{
  "d_mlp": 448,
  "activation": "swiglu",
  "norm_place": "pre",
  "norm_eps": 1e-05,
  "rope_fraction": 0.5,
  "qk_norm": true,
  "init_std_qkv": 0.0305,
  "init_std_up": 0.0305,
  "beta1": 0.93,
  "grad_clip": 0.5,
  "schedule": "wsd",
  "decay_fraction": 0.813,
  "seq_len": 1024
}
Each number is 128 + 32 x the weight over its row's rms, rounded and kept within 0 to 255. Layers, rows and columns count from 0. The size above them is the row's rms in percent of the matrix's.

# layer 4 attention key, 160x160, rms 0.332, rows 21-30, columns 0-159
size [103  97  91  99  96  96 102  98  87 109]
[[147 141 139 111  91 120 127 133 111 211 108 120 137  86 155 132 105 120 131 108 158 194 103 115 105 115 126 119 167  86 168 151 134 155 159 156 195 104 158 147 119 125  89 174  82 120 181 130 147 160 152 107 118 104 165 161 195  91 102 123 145 121 145 105 132 183 126 165 146 168 101 151 137 167  70 141 124 147 164  79 161  88 119 135 108 133 183  94 185 126 147 184 167  84 134  86 142 112 139 143  72 106 145 121  93 162  46 126  99  75  66 102  83 116 125 126 171 127 129 102 103 108 137 111 101  89 146 107 145 123  74  91 123 151  93 107 167 136 140 143 137 154 148  67 132 181  75 164 141 122  76 143  67 196 100  97 159 169 134 182]
 [158 122 134  94 168 147 137 105 131 166 138 144  70 163 140 167 199 180 143 162 126  64 147 146 102 140 130 130  97 137 163  81  99 116 128 106 112 113 128  80 111 120 208  99 123 131  92 132 133  88  94 158 123 123  68 140 135 102 111 138  39  91 117 154 142  98 103 113  71 181 155 159 102 103  86 165 122 211  78 119 152 102 159 157 175 165 108 104 125  84 155 181 158 157 105 136 102 152 166 102 126  63 101 101 105 107  77 150 139  90 119 114  94 128 157 161 130 105  75 118 112 154 127 129 166 140 117 140 122 151 136  62 116  98  91 149 101 174 117 104 180 128 117  80 182  73 144 149 127 132 156 195 154 191  84 140 144 154 144 144]
 [ 81 169 140 142 168 133 161 106 153 145 139 111 145 117 131 123 116 140  55 101 139 151 182 168 126  89 154 173 203 176  89 185  89 152 148 100  86  57 143 106 159  94  71  87  80 137 127 152 212 146 119  83  58 113 103 135 119 150  58 116 151 151 114 112  88 163 152 148  91 101 161 115 102 115 134 142 126 120 132 117 136 131 165 128 147 127 145 167 190  60 112 126 137  99  96 137 124 115 184  91 165  45 163 171 143 201 139 116 125 121 158 147 124 131 142 111 147  99 151 132  97  62 192 100 152 123 119 121 163 166 151 151 171 133  98 160 138 129  58 133 110 128 125 126 154 124 124 137 121 121 142  94 151 111 175  94 111  74 141 162]
 [133  49  78  61 127 161  87 174 150  99 110 163 103 169 109 150 144 148 124 129 105  72 147 183 127 178 128 121 116 173 138 156  90  99 138  64 115 155 143 171 145 105 167 132 198 138 161 134 111 128 117 130  95  84 142 161  83 176 139  88 120 206  62 156 139  74 139 201 126 107 133 103 123 158 157  89 107 124 120 162 148 170 106 162 114 124 115 143 108 138 153 138  40 127 138 114 149 111 158 122 142 153 158  66 102 202  67 118 160 133 156 166 141 125 183 144 106 110 133 154 185 111 114 203 118 153 145 134 144 118 122 167  79 125 128  99 128 120 162 101 170 138  80 165 150 137 132 146 148 149 135  91 159 123  78 134  93 139  94 134]
 [ 87  98  88 170 104 133 193 210 108 145  91  91  56 115 140 164 117 120 116 129 160 149 112 148 120 100 109  90  90 129 103 147 139 124 112  71 138 151 144 145 149 136 145 123 137 149 165 152 115  98 145 165 164 110 186 113 127 116 130  87 101 194  97 119 138 124 113 153 164 177 114 105  98 115 145 150 212 158 124 165 150 148 120 179 142 152 178 173 105  98 187 148 160 190 135 168 127 185 132  87  99 101 201  97 109 157 159 146 143  86 116  63 123 132 108 131 109 150 135  89 100 138  97 133 106 150  87  95 118 192 113 102  51 116 142  84 190  89 114 167 141 173  78  91 115 151 113 109 124 152 155 136  94 116 153 137 168  98  90 171]
 [113 147 119 151 122 129 173  78  71 158  92 119 152 149 168 108  80 111 133 135 104 125  82 115 140  88 143  67  72  96  69 182 124  94 104  67  64 134  86 108 148 100 125 117 158 111 135 130 113 122 133 144  86  92 172 184 110 114 119 115  92 112 140 154 127 137  75  80  89 156 111  97 157 118 118 104 120  89 151 138 103 110  58  99 151 126 109 162  90  57 112  62  90 152 163 109 201 101 107 149 188 133 127 161 136 166 121 133 140 110 131 142 162 139 147 128 122 155 137 123 124 114 126 137 139 111 118 132 181  57 110 166 100  82 120 129 111 171  63 127 109 112 154 140 133  57  40 160 116 184  79 145 161 156 135 122 183 117  71 137]
 [ 47 144 136 136 133 120 125 130 170 158 132 178 124 125 124 144 132 101 155 129  81 127 132 151 100 151 129 134 214 134 133 101 130 157 174 129 139 108  86 117 143 111 156 120  77 136 168 109 148 120 138 145  90 223 143  91  95 164 104 109 117 136  98 130 170 147 126 132 198  83 106 153 173 156 171 124 109 151 127 162  98 161 116  90 131 144 154 157  91 102 157 178 140 109 134  43 142 170  87 182  80 140 141 125 160 147  62 113 121 221 114  71 111 115 130 102 171 120 104 111 163  99 152 128 136  98 128 196 131 118 117 125  85 145 188  80  99 112 129 116 161 114 133 139 120  74 154 169  78 152 128 157 105 106 148  76 177 106  76  66]
 [109 122  38  98 120 132 119 114  91 127 162 173  36 102 121 140 137 144 110 164  85 108 136 144 162  94 149 174 102 165 127 128 137 161 161  74 126 157 109 107 104  92 117 116 162 170 152 108 132 135 118  87  96 125 120 130 177 217  99 127 138  87 137 148 164 122 141 108  92 181  83 130 102  94 101 131 134 119 142 113 145 175 162 139  87 155 113  98 150  93  48 106 110 104 167 162 153 154 124 172 115  47 143  93 155  90 139 125 131  95  61 103 132  63 176 121  83 165 114 100 128 133  40 143  89 151 119 135 130 139 112 139 181 119  95 123 126  91 162 132 101 123 127  63  80  95 115  88 123 159 156 110 145  87  94 121 104 110 184  95]
 [107 103 211 119 152  93 137  79 170 143 174  81 110 106 112 113 182 146 146 106 146 152 157  98 202  48 160 171 102 129 147  96  89 137 104  95 139 119 176 121 138  65 170 177 143 133 120 102 104 185 156  95 105 132 121 111 133 171 163 144  90  86 171 116  68 132  96 186 164 148  85  76 141  70 129 124 130 146 123  83 141 103 148  99 139  84 119 145 138 140 141 111  96 157 122 133 147 141 123 134  98 129  81  76 164 146 100 109 202 104 163 133 189 108 144 134 131 108 131 167 165 179 173 125 101 142 124  92 121 153 137  99 121 106 107 174 139 131 152  96 150 189 126 126 108  66 173 158 101  95 134  56 131 137 201 121 119 164 128 102]
 [139 105 171 129 169 132 137 130 123 130 122 103 142 121 117  82 154 122 113  93  81 144 113 141 153 149 148  99 130 176 111  81 111 121  62  75 106 137 132 109  85 124 136  89 128 150 126  96  89 105 121  77  86 119 112 181 130 140 110  92 115  73 126 106 181  95 128 134 187 115  73  94 129 150 115  90 148  72  99  81 210 159 165 119 140 121 119  89 137 172  93 116 145 190 124  80  78  93 104 107 144 110  68  70 142  69 193 134  88 191 111 152 134 141 106  94 127 103 125 148 160  94 130 136 123  55  78 141 129 172 104 103 170 131 109 109 108 139 136 150 118 150 126 151 133  66  75  83  43  85 155 154 134  97 141 101 169 184 157 140]]
# layer 4 attention query, 160x160, rms 0.367, rows 22-31, columns 0-159
size [ 98 100  99 113 104 116  94 104 117 139]
[[142 156 123 141 140 153 129 180 150 133 100 138 173 114 161 141 162 161  57 141 180 148 134 184 159 107 157 105 167 145 135 161  84 186 155 100 156 101  84 126 153 150 133 138 166 102 148  84 150  76 134 195  90 152 104 116 173  97 111 150 139 138  93 123 113 175 163 180  64  80 124  96  94 110  85 178  89 131 122 182  98 168 100 161 138 117 112 223 121 100  78 172  89 151 134 148 123 138 135 110  75 111 126  95 161 140 102 115 142 120 123 124 106  79 152 168 144  85 144 113 147  94 156 137 162 130 116 143 129  68 181  94 107 110  96 156 111 140 100 134 202 156  98 132 172  77 153  71 124 127 141 163 163 114 154 142  96 125 110  46]
 [ 78 126 132 142  86 126 152  83 164 114 136 105 132 100 137 160 158 105  99  98 142 140  91 160 141 115 177 157 156  91 118 103 167  84 130 107 106  73 149 107  41 104 129 181 110 131  60 164 159 152 150  87  85  92 122 181 111 117 183 131  91  43 127 170 156  61 109 122 116 170 161 169 103 152 156 135 139 102 143 134  88 120  94 192 138 118 115 150  87 128 113 156 111  98 162 134 168  93 132  22  98  90 129 106 125  94 157 135 107 121 134 133 105 149 140  96 114 176  99 188 115 133  63 114  89 158  54 138 159 117 110  76 135 135 194 100 105 143 129 151 132 123 106 140 114  86 119 102 162  89 117 169 164 130 165 121 132 124 112 179]
 [139 161 126  72 112  94 140  95 107 172 114 127 156 145 113 122 113 158 157 177 173  69 143 139 102 175 123 160 103 152 126 156 212  91 122  64 132 145 117 119  98  66 134 139 107 130 111  86  91  96 122 185  92 144 115 126 128 184  92 116 125 168 122 191 118 101 138 153 144 115 103 113 104 114 121 132 116 136 174 180 192 106 147 127 171 197 160 156 133 108 109 133  74 131 109 118 123  72 129 183 186 166 103  97  61 108  78 124 161 137 177  97 165  98 123 161 108 112 141 114 101 137 132 150 160 144 138  84 142 183 163 147 127  71 124 122 138 162 191 116 209 138  96 152  87 131 188 116 102  97 118 130  80 128  68  84 148 136 119  88]
 [126 158 116  86 125 112 124 142  59 145 152 155 113 149  86 164  68 128 152 155 132 122 144 118 133 139  95 146 122 215 116 186 128 123 184 161 166  59 151 148 103  72 164 130  84 141 140  80 165 149  89 189 115 132 155 118 135 125 142 136 112 182 119 101 153 186  84 101 169 138  90  58  83  79 163 129 100 161 154  90 184 137 128 138  93 145 138 113 114 109 145 134  72 129 115  94 101 102 127 119 131 122 123 112  92 146 101 120 105 133 107 156 140 148  98 156 174 166  70  64 212 153 129 135 114 124 103  94 145 194 133 132 110 127 170 129  93  86 164  71 139 175 149  53 136 154 108 131 111 128 118 134 154 131  73  85 145 151  70  92]
 [157 203 154  91 155 119 123 104 146 173  99 179  98 125 174 138 114 118 126 121 129 152 117 195 129 149 131  70 167  63 116 148 106 151 124 142 130 185  87 127 129 137 153 141 143 148 162  86  75 153 187 124 107 110 138  77 127 103 164 162 143 151  99 145 151  91 127 141  85 103  97 194 130 108 142  98 180  79 109 138  92 133 164 152 159  67 140 137 115 172 160 118 107 102 151 114 103 106 107  97 100 126 151 162 106 170  91  82 147 105 125 144  86 102 113 112 141  52 155 180 123 112 131 171 119 144  91 159 131 110 131 172  96  79 121  81  80 134 139 143  20 160 135 106 158  87  99 122 117 126 125 106  73 101 169 180 205 141 115 173]
 [128  63 182 120 138 117 119 156 177 142  81 136 112 136 162 106 143 174 106 171 114 120 157 112 108 128 141 107 133 180 122  54 157 125 138 154 113 135 161 157  82 136 121  87 129 130 133 139  66 119 110  95 127 109  72 119 108 140 102  87 162 126 118 136 179 183 106 136 142 121  82 110 140 110 111 134 109 158  80 161 119  98 123 164 156 125 137 200 137 130 169 125 174 114 162 160 158 120 142 199 154 171 143  85 124  86  77 147 169 127  85 106 186 109 156  72 142 129 122  30 149  89 157 136 136  64 115 106 115 143 153 137 109 109 232 148 173 132 139 127 110 134 106 105  85 158 177 193 201 167 115  72 153 150 147 137 137 103 122 152]
 [143 104  82  91  77 122 126 186  89 112 127  96 177 117 124 148 132 122 121 157 129  86 175  99 136 112 123  88 183 128 126 150 135 127 160 115 136 113  92  78  82  74 135 131 155 139 103  93 151 115  92 144 102 162 173 177 137 219  20 160 123 127 113 198 149  84 106 144 113 107 142  79 132  81 149 126 147  71  53 106 165 137  64 137 115 177  85  94  94  66 125 119  88 130 152 172 117 118 127 106 206 148 162 132 127 126 124 125  62 156 194 194 144 115 141 117 168 120 158 186 141 137  90 126 140 115 126 119  91 137  77 165 172 157 151 151 129 144 104 131 152 149 101 105 106 123 177 126 127 151 133 143 109 149 166 125 119 126 128 150]
 [ 76 104 145 151 120 110 107  40 124 104 156 123 132 130 104 125  53 167 170 133 140 129  94 169 145  68 124 144 128 143 107 121 128 148 150 134 120 151  82 136 107 110 139 145 187  71 157 149 129 142  84 172 114 127 156 156 127 124 138  72 126 142 173  80 147 149 144 121 115 133 115 164 130 177 112 100 151 146 131  93 168 134 214 117 150 151  92  70  61  65  98  85 137  99  82 137 120 165 146 130 151 195 118 165  88 132  83 132 159 117 128 100 142 109 143 118 118 163 158 115 113  98 148 157 131  93 153 152  76 140 148 127 118  74 113 122 178  94 162 160 123 177 123 104  96 145  87 134  72 136 172  41 186  79  80 114 107  80  97 186]
 [144 108 130 196 152 106 144 145 121 120 145  93 101  70  75 154 111 103  83 163 114 131 153 127 164 116 104 167 145 127 148 119 135 143  86 143 104 144 105 132 136  82 115 150 160  99  99  95 152 123 154 142 138  41 118 113  87 190 140 116 165 143 159 120  96 154 104 102 153 140  50 117 160 125  74  89 156  99 101 138 144 140  87 150  94 136 111  90 144 178  55 113 127 216  96  32  94 127  79 120 115 138  96 149 159 136 140 131 128 129 154  95  92 101 143 133 145  22 139  98 114 138 124 152 183 157 129 135 164 170 120 142 174 130 117 151 172 125 112  86 116  67 130 122 131 134  98  87 120 103 138 133  91 135  32 120 137 181  83 132]
 [151 131 118 113 128 148 166  91 125 110 120 145  89  84  78 122 165 143 103 163 160 151 142 117 145 185 112 106 111 169 145 114 203  88 136 121 153 106 119  92 130 113 173 145 204 139  89 129 124 119 123 183 133 135  75 129 118 115 110 121 156 173  45 151 109 214 149 158 134  92 100  75 104 121 114 112 101 141 120 215  82 121 133 150 173 108 162 148 108  57 180 155  74 142 108 130 135  46 134  79 112  48 119 133 106 146 154 148 131 147 160 116 201  80 100 139 118 145 119  99 155 104 115 135 146  96  78 141 142 141 140  89 175 154 102 155 109  88  95 101 178 133 117  96 129 174 142  88 126 143 153 133  91 172 128 177 102 128  88 111]]